Each number is 500 + 40 x the weight over its row's rms, rounded and kept within 0 to 999. Layers, rows and columns count from 0. Numbers have three digits each. The size before them is the row's rms in percent of the matrix's.

# layer 13 attention output (transposed), 192x192, rms 0.256, rows 116-127,147-159,179-191, columns 0-95
106:564478517568505526474485490538488457553512462421537549558442512440520500525471348436484500497547532474485457604544518508491496411565559522481520493505528447530449498517457470529454471481472519555500451488589515531452531509490474537501499470547475482484510482463561490598511492487496425510
122:493474509496498468515509520503441567420440493521497482531490532521576521506487430570545494478547406463503522454510512487508554486424458517531467517574451496459543463551461436536510501421510498529517490476480505498532517452494523487474526508489435456560519482557465564533538483467523459529
110:474514536467526477550535459480484547434416497474477497538546527582470501482450448470516500473462487518516538432541488496482534524508508512443498488520456468467595505496457445499443417500460550469559472502465499437504484529474561467492505453464515514445477470529482515414469462546504535547
094:521487550468508525516468507527501518545519479487471452494476474455473543468574508555504453457507527476529455501512514449461502473500596509488492474430488456418543515432421452494533492510499453469516546517516457503456566528538443519404446484523524443473451511515518533497454474459532490488
108:489532550430495574537537489453462605480438571524532451537464468461527462506521535481505540523602485488477544512561568445430472467466532456387435552513488527474509557512496565568509449516487527484484509467468440485519514507488434494507485521529508522505489492475507518479516532502587509490
114:463491457518424531524585409552452491515522482600475506537415427426491504478483535498486511491460507518479519559517454496496494508381481561479425563521456498478513473521481511513451550550573497459515498478451481569496537530546527528500404511453535503558519501463510444549564538505573468595
105:487485467507467500432510525463478508417411482532504546549531554513511526512457537455501549528459479526471572464523539552498514561454550501560499463519521528516462398527528527481533492449501538558459520454457439475471448510486505426535491437491560585452550503456475498520534525458465483494
114:514514505457418488430551556559502419506503503507515466519542526530450478504507539476482535440466482541455478493509425490499485535564436552487474440470487491481553502480482378520474485496512459452524547500482458487577432512518511569596496482461520482489503441519517491503525522511457483601
112:505534496491508418407531504488496470509503514501475496536544521516576432508530549560553456481518573472551491461536454481479521518478465409574444573529497535506510511429509588511458505492539523521469522460574483509566493508541405471497523573535416501514488526469470535546520477552483462471
112:569502509492507479424537533558523536484531473510462451491556511565483526468476520493532497515540478439472443490499513513459520510502481434524572525553485455530614471454511463551523432511436512463491489505519543519506522531571582538587489519485497514430443550527458489380519469521506450505
097:548513475547483528504502477533414478458448497526474479552483532528504481511426500452518496487549537391498546531525533511499521521515466452387487519551531522528436545543486549522511548409501462485514504570561511422535470530496446498514465481536545557537574484451441471548535453559528541537
087:521612488491409505502450493518528556525525462498501460495521511502531505470479477380568493494543544534505527526548504489425586539444494489512472480530505500488476590454479574512446504542521484454509546524484513549502561512579546521555549566454498479462472484491449446515499498558465508496
099:553494474419550472516442507488495563492492533483540489548546510504535471421525543491528495457467460531475416510430410490503468475466556497411494511531520441424525498556467560539483467466495521518459546414396485585506603494467534465511484506518528475562481518517454529541514501550555535514
110:546498492483546545497577470480481548398523572537536471500535590537476538456480576472499500453480439492497582495454474486547508578493511490477572480529439492497473445467497444571513399419462492525479493530468517459523414517491551501532508481494508556535490512515496459546518505501532493516
093:500491430462500528461477513495550422503521524466524533373472545512414441493466494466526436524446541480524511567447449539528467482495521478461530429498520488596505465481460527494526509487514497538443596449479509519480485467455494525518485479474605452428499565499550489469528527513454530493
089:558508523529422552486524503511496471533462519561506537481498559477512478458457594487485471521523588551533506541481495490512519519442493565533532493424607545517408484497502412576533552454510456425471490522467505522466464437416538441510500574465522504552444500551542509572483465497480474445
094:568587509513506536564531467539468528452451442555407494481484568510478450526468508460547519518441540531472484558463485470431517540405439492522461558531480461489525494474500460485433518499486472546506474434459546487514503501492517527472456501471490534471493512550504533505535488437517522526
099:544433463506479457450535490479574503514510501562478476436435508455515533467510483499447519442387475492519519499484547558526535503396514499523501478568607478516526480523519535464505473506508498482493557477484476525473422486481506554501512578494508585487532471508508457485454489484530555526
091:485481513494534561537503524461542510510506457430580481454525535535528495502571466532553534480543493415573457442498603510521454488565506468545547508500525556441458512447499489488508458437530551550514473538570447481490502499509518440503587486547511528450500498471591519455558519483466520479
090:465542509532554454598498570469481438534488551475480492457545525490532512519461462551527500470517433515498592538428510487490465541549507513461450491507486499440525570542496493556459477524489510549483453478517491561528493519525455506514458571519452474585472585491509484438558422483523499509
087:586491425528480439501508446545566564480421481517485550450440422497469519489501561460563478542529472479487470468502486480454492552531534534540530511498515491520509506569502526531446537493516559526545472524509513565486558458515447472422504460534486503507528554542529538461490511496501493518
091:477535512524455547449533451514527497584471507458380491466462433551443540509532497476442442432466452473465554599430485543493511442522534534464512493438486500507474546531529505501537436500542494457471508459474558546558496518507483472495500485418571450498525511527482500452481478466549492538
096:440490479493508615485505459497510501476551532499533547485457461511443440501463471512509446465540540533519557542458497524555498476476532430493411494498528441494527495572434468472472522486544442511481488627453489530482442501506479618541567504444469558605522484532534499551565458496480500520
089:558501456441488516481519522505542520498531528443494470577563455417538474495614523499477528521523457507488419547558476515503483569519502482522566504468398544504521482569465406430480543543525546438465455430500505494448507482454501535517440483441494487512424524483543483590519504545475473490
093:510475594465537490487538419520385476478544523507556526480466514542484506500503508485410513554435459496440508518505466481458516493543493443458496512427448490478504483534545504448497500515465494496458459485438443472573443488542482573505445444480477486570471494509535486478475502465476526504
106:528421539545518486416498566489505471493524462558487588492493513472482582505492460541486542483471511468507583499451591478490552561534567559551535498467479547482481511541529373502537504480487494455488484478546460499481504507470472564515501485544490499501531484463513488496514447471488451451
100:460437500467475481531468466445598472480480449500418515483529560460480543499496477505478501546507517478511432480530512545496482479487497480504408528443582513592535552480496623416553571538535444486498509497520496472501528429471468468490502501491494527461479466538493556479463509484454507523
085:512476521527551486524562561524555566516466524503486476503523490509434534534516547572465576471518564520521544491550477562570449521500578552466509544565456528465456509562527540547491394499509454517505434514550502451436438471563576390555478507507505509493468516508522500455489469532446471516
101:522510507470523457457519537521524592495523531494526450569536442492495514445468502464538534556450474469531571466457524483572504465498513496528499505541399501529521537468489609551492468548491475465465549502499455519539490554516451520534499513422533495530537522460520486505491499482474509428
131:486450474522491433460487574492482474577531540443522493540556411491521558519557512526471507512507473528508481458474465526485461457582452495498515487460480540532478564518522427533498520511551493499469527545572512544533531519572503473521536478461488476528504492473483514482509549507465454424
091:424527529496498455551509535583443521537531510584455525474482575523485493491516439462536501550495544543484408520531455458501488501481503501458536519444423450525514518450500502490415573478457534464610510512535465467629537554493548512472476466477495491512450536546499536493492475609435509470
096:513458562463558479527467505451452535515449515532525456519458536511467529485445550459461548440500450514494529469443439503502553589504522447489439490532524564556518478533485535447471496537492509522501512481551568482501504484524455584462527506521470453525483519498445481554495484550546481470
110:487544436430481454461481495499565487483537516482493510557546454518455487520524535455549484502567594505502410523489388529482446436529540416499523448495526538569477531486460495491470452484505480496488564512542506530514464485489531549504530488481487456469478457471551554539534608547573502502
103:420475530531491533512421526462504468497544499481473479542449540512445451512496468551507476509520530441531531554523483527503446436379390451547449496468442452486549466479523569468461452487496468499488512472517525497483496538461511440427539523466526498501427533523496580477457509482502481405
103:548490460514518493474452573571531503492544541496660556526488494462439450463491534507514537513485562505519515505513513513485466542565574510500455450535505532474499508536571487497442509436435508487535509459565461467475522521538490494523529530536567486442470514496472499488479582546463458524
095:554469513481490433463497410537466515519453502506460520479529489462433572460476485501495504552494431466557538468438545493484528578517505565467500496441547548508472530524562583478532530474523464512503492531451524530427533489423502449505539496579484411511483510531576490488518522489515562522
099:473488476488466485478553483563513540541510464472479474424538502583446528465474505558569481525554500489446493548493532464418471540489447457461459518522463492455479492517530444554578505537430464640544499542481464494488457468573512472499549499570493471476510449529514549495500509520510542530
108:515512473579526491504533541478502499451532511544471417548540553493451465554533462546587492489513444492526472479500488495534413414442584523560545495557459491429518494508499561520512509441503574550509516521539535476421515482427495472510512497472465520490504536502548456511469453540481496459
# layer 13 attention value, 64x192, rms 0.186, rows 52-63, columns 0-95
106:483465481479488507550525454500578462548547481482499557489494493526477498525531394500493475594484524512467471481563461547480486391504460518483457427537504481525500537484499528513589549499511542501530532473573451433436546456477535521430435507490513425512530483535502491530455495509447558463
099:550464544509484470466535515521501493537408456509450529502489529528498500476572519465451511452547508515470508477533518440428499467458455561499478536543543463505518527482522427527486509449552508439466407549473449520580511492591471520519477542479421506513472500562557579468493448543521554493
095:484482573480530463499499584545491458496447502495527481487481534561472507487489567502519526478539548428483508517483521493430483519533519493481539513547455537480526499491590498494485501490568540486561507512541490463470521518521490462546556538565525541518505524425537468507495513512527444532
113:541400471495533456431517449505562574567574516554477500440517508537512519489562481488542481543528546438512456458443488500525525447563490463523580500461449422494559540504432494502549409534507445504495517527496491510503483490440547537525501493502502539537434593468451508471497510488438500434
094:451516558496536551527513487413497507587378585491525521483521515464470509489499495504563501501611480442503501449567553480465549473554471466469492500528484507503537552555467546510546561479542504485469428459554505510460505556505519475493502475530480423522443500482469546491503516556501578559
100:447461524513381504466556423500451491551450601558449521503491454421445429452445560505471511535502500507460529441483493547535460480495487487418485448493496513541562496530465492516456570584508493487461480536495498533494503527507500549564442555401525497493508546566525503526467517521530524506
105:552458516463435491506487503499472526510510467490557518445497438472506472518493539467503494464483504566421428488577440511407459519481558506495548435461509523539432513505530473458514422520549476511503558471498500467470520509510503413494514512538546590484524430447516443490470502518400507522
098:461483508407517493471524523541475529506528501457466557521487482506484482481493417496489492494461492548508524571513481462425551493519411512521531530491488503489498449553534558467481418490429435460511465589514526492545476501481490522528552496457503487500529461491502544475435436511509470482
103:467504532398540515426465493574470511473489433529556524452444488468472480449483475499555530503540511499530487478501418418477572523438480407478468528479570560517550478465527515504533514521479525499569554533461409538523469505475518425557479569501495465489489491480490415556500516504481514478
102:483590491481480503487518541505475592491492475517474460541558469566486546511503473465577599501504476481495576467540458464503537494480484519486511518475499497519542560543568504489476524502444489470470530409499432461570606510451499506420523461504463515449493591493523510540476486487571432501
090:558533463474470518519505476490502497518489463424533469504469490532421564543399511510502535460492507406475448452534479510477476491503481563482500508495500442538473502534523454547571521538479476511531531475531460567544469547516460476436503483463498549482526498585427510541474534517433553472
091:472547488522433596487458518542528527471451483599502469485484482537566519538494472469459462496481520458522557548497567460420481476542523501594454519565606506487506532508467503554492487529468508524500536501476527489522520483508530550559538604480486491463541547464522524461486508453483482533
# layer 13 MLP gate, 256x192, rms 0.243, rows 0-5, columns 0-95
102:445494525505595489528517477459479529461521466560467480478549522499538528498532507521559478440498481526507464525428549481440545576528465449539484466462473462503499484484500510505472492441526538603527551419495464518460517441507447554569517555531561426527529481493442498509524564519520465529
096:442518517543532502488437569444520472456495528531497487494475496453512491490545451501409596473574566500532489487495519505493446538471543449551448527447479479444492529548536493514442511537531441530524542509490399499407460552449547485486481488549508509500445531493474480483503537472491496431
095:486456477459522536499539469450499522490467507491496478551561525567390472486511527463491545487514499497499485513541461550538497406455506395541415414517581472565506536531475499516543499452461571488479506452480511501437542501495558515495470527502509569479466519580464539406507573459465516475
103:531531494567551458503497547525444500560574478513463504474457447526523436495473470541536470430568524540543443530428493499464510532476508463537517560502533542476512548501526494504452412487519555451502428573493450491502513479519492445534532499517487553479470477527444486572457547510546480474
100:539573487555512454476515491528520541486521449485480413487519471548465471517494490500470520484521458531513455448507478398477494471544468481453544560509486493535532424467502454527489515551452502502497570476458514549467472574471501459475552516585565501394551467484495507509479451476532514415
102:506508495571476426423431515488500524531481482538501566451483478460488508536460566444536505496538525514522534521473468538401535456486513500527466531505497504509490518545508463480508468459498484451405416511570413507493593474571438452477507543507441495551560535525403571467571502508503505540
# layer 13 MLP up, 256x192, rms 0.255, rows 0-5, columns 0-95
099:450479473452478443497464526489502512550462518442480446594485491523537473430526510520498545530550543509416413493545443446548507562518519595484472536523493511490572496526521526515497469501514580458587509506520489529505465516481528489535497492506519500509477494532537492546459438467543536525
100:594505467468454474463536516477491539451521419464518552451503516534512480584451518561513534577461488445490511432533455540530557496500520564442485428530509576512569490556523537510450547526454524497494454511482519455473512435492500471495523575505493480546529477505551528557510447477459437533
094:485514491535524489456510520507415492537493497569526456557414432401501487456444449486549474419484539397479495568527512507402548503567485412521506517548560466521439482585510477446450518500531503518429437517516547476548491502528488522526488511478538499519468460462538502484550518513480544480
107:456541576524592528497528563468421480551483457501478505426477506469484510498473469497495572531563437478507478568565484526543561535600501440560500505497497536474536590457456576562464428450464494519509497500495463540434526490505503510562506539524469545476492527510500471509476575491593459509
106:475547443557474487493580550514535429529511539454494453476493484500494471531491432469523534491503497452586552497445476467529508546581493532460556550500454466541502442490491452566467505510446498501515503540535416428471448537498503473519510510506564455478549456522450466461474552554491497473
101:512491492463529538494578524590461493460541556455547472516541522503490570531522462492522514544507499563438464529499547490487571551532463469490489492453516531456451481517491469475587557561483519572483471574462520554473486493448552501421511511592539450445471424475452516497482478435489587492
# layer 13 MLP down (transposed), 256x192, rms 0.248, rows 0-5, columns 0-95
099:490536524467513556437558511543396516484502513473468477441538442536459560509529411505468561563487557501474546472462535524509490509508466513474561445492481484508432556569523494442493535474464447518579451521441494533510436536438478533486456514575463465495478550433487550541487508526438485523
104:496447511443476502527534528507466465564564500502497490506424501524562454433507464511521520502428548538511524472475470488512523560505457432448535473392571386516545471439542502536524534434489459511517538493529522528540429496456520443530559573506427424460507488474478444532546512472474469532
095:587499502542469482528474403535489556535540515522533531478441424454522446457496508444531483467507500478489441486513454537570536593483459513649485529431544507438448494550475435477508482537504489490569507503492505507444522419478483488486491411496466476483410533553499456449468511457552487462
103:521472526529519501502581598565480552509534512468515496529475514492451507493496451542483506525451527493479470502539424384463495534552500529466591476470502459465504508494549575482568479541541444477492489585459512503490439530529507453556497505471562498515514546524522520470448491525437493522
104:543473442524473453499529521549518540545445496537473481521502480438537537423441506467526528584540522501548527497523453508476496553477492507535513589476497539520489461528500554476545510565475587516508487486477533483494541529454475434484478493449554476554499497458502591526522427539497450575
095:526509529581531461502551509480443444492476494429571450496558498501570468533560497431514454538498529512514578533510511473583442467475459464473502523573451508466501471484553470527506542473508485537476515510573551439590533480482483471480447468547468524469516466523582485479533493478538505448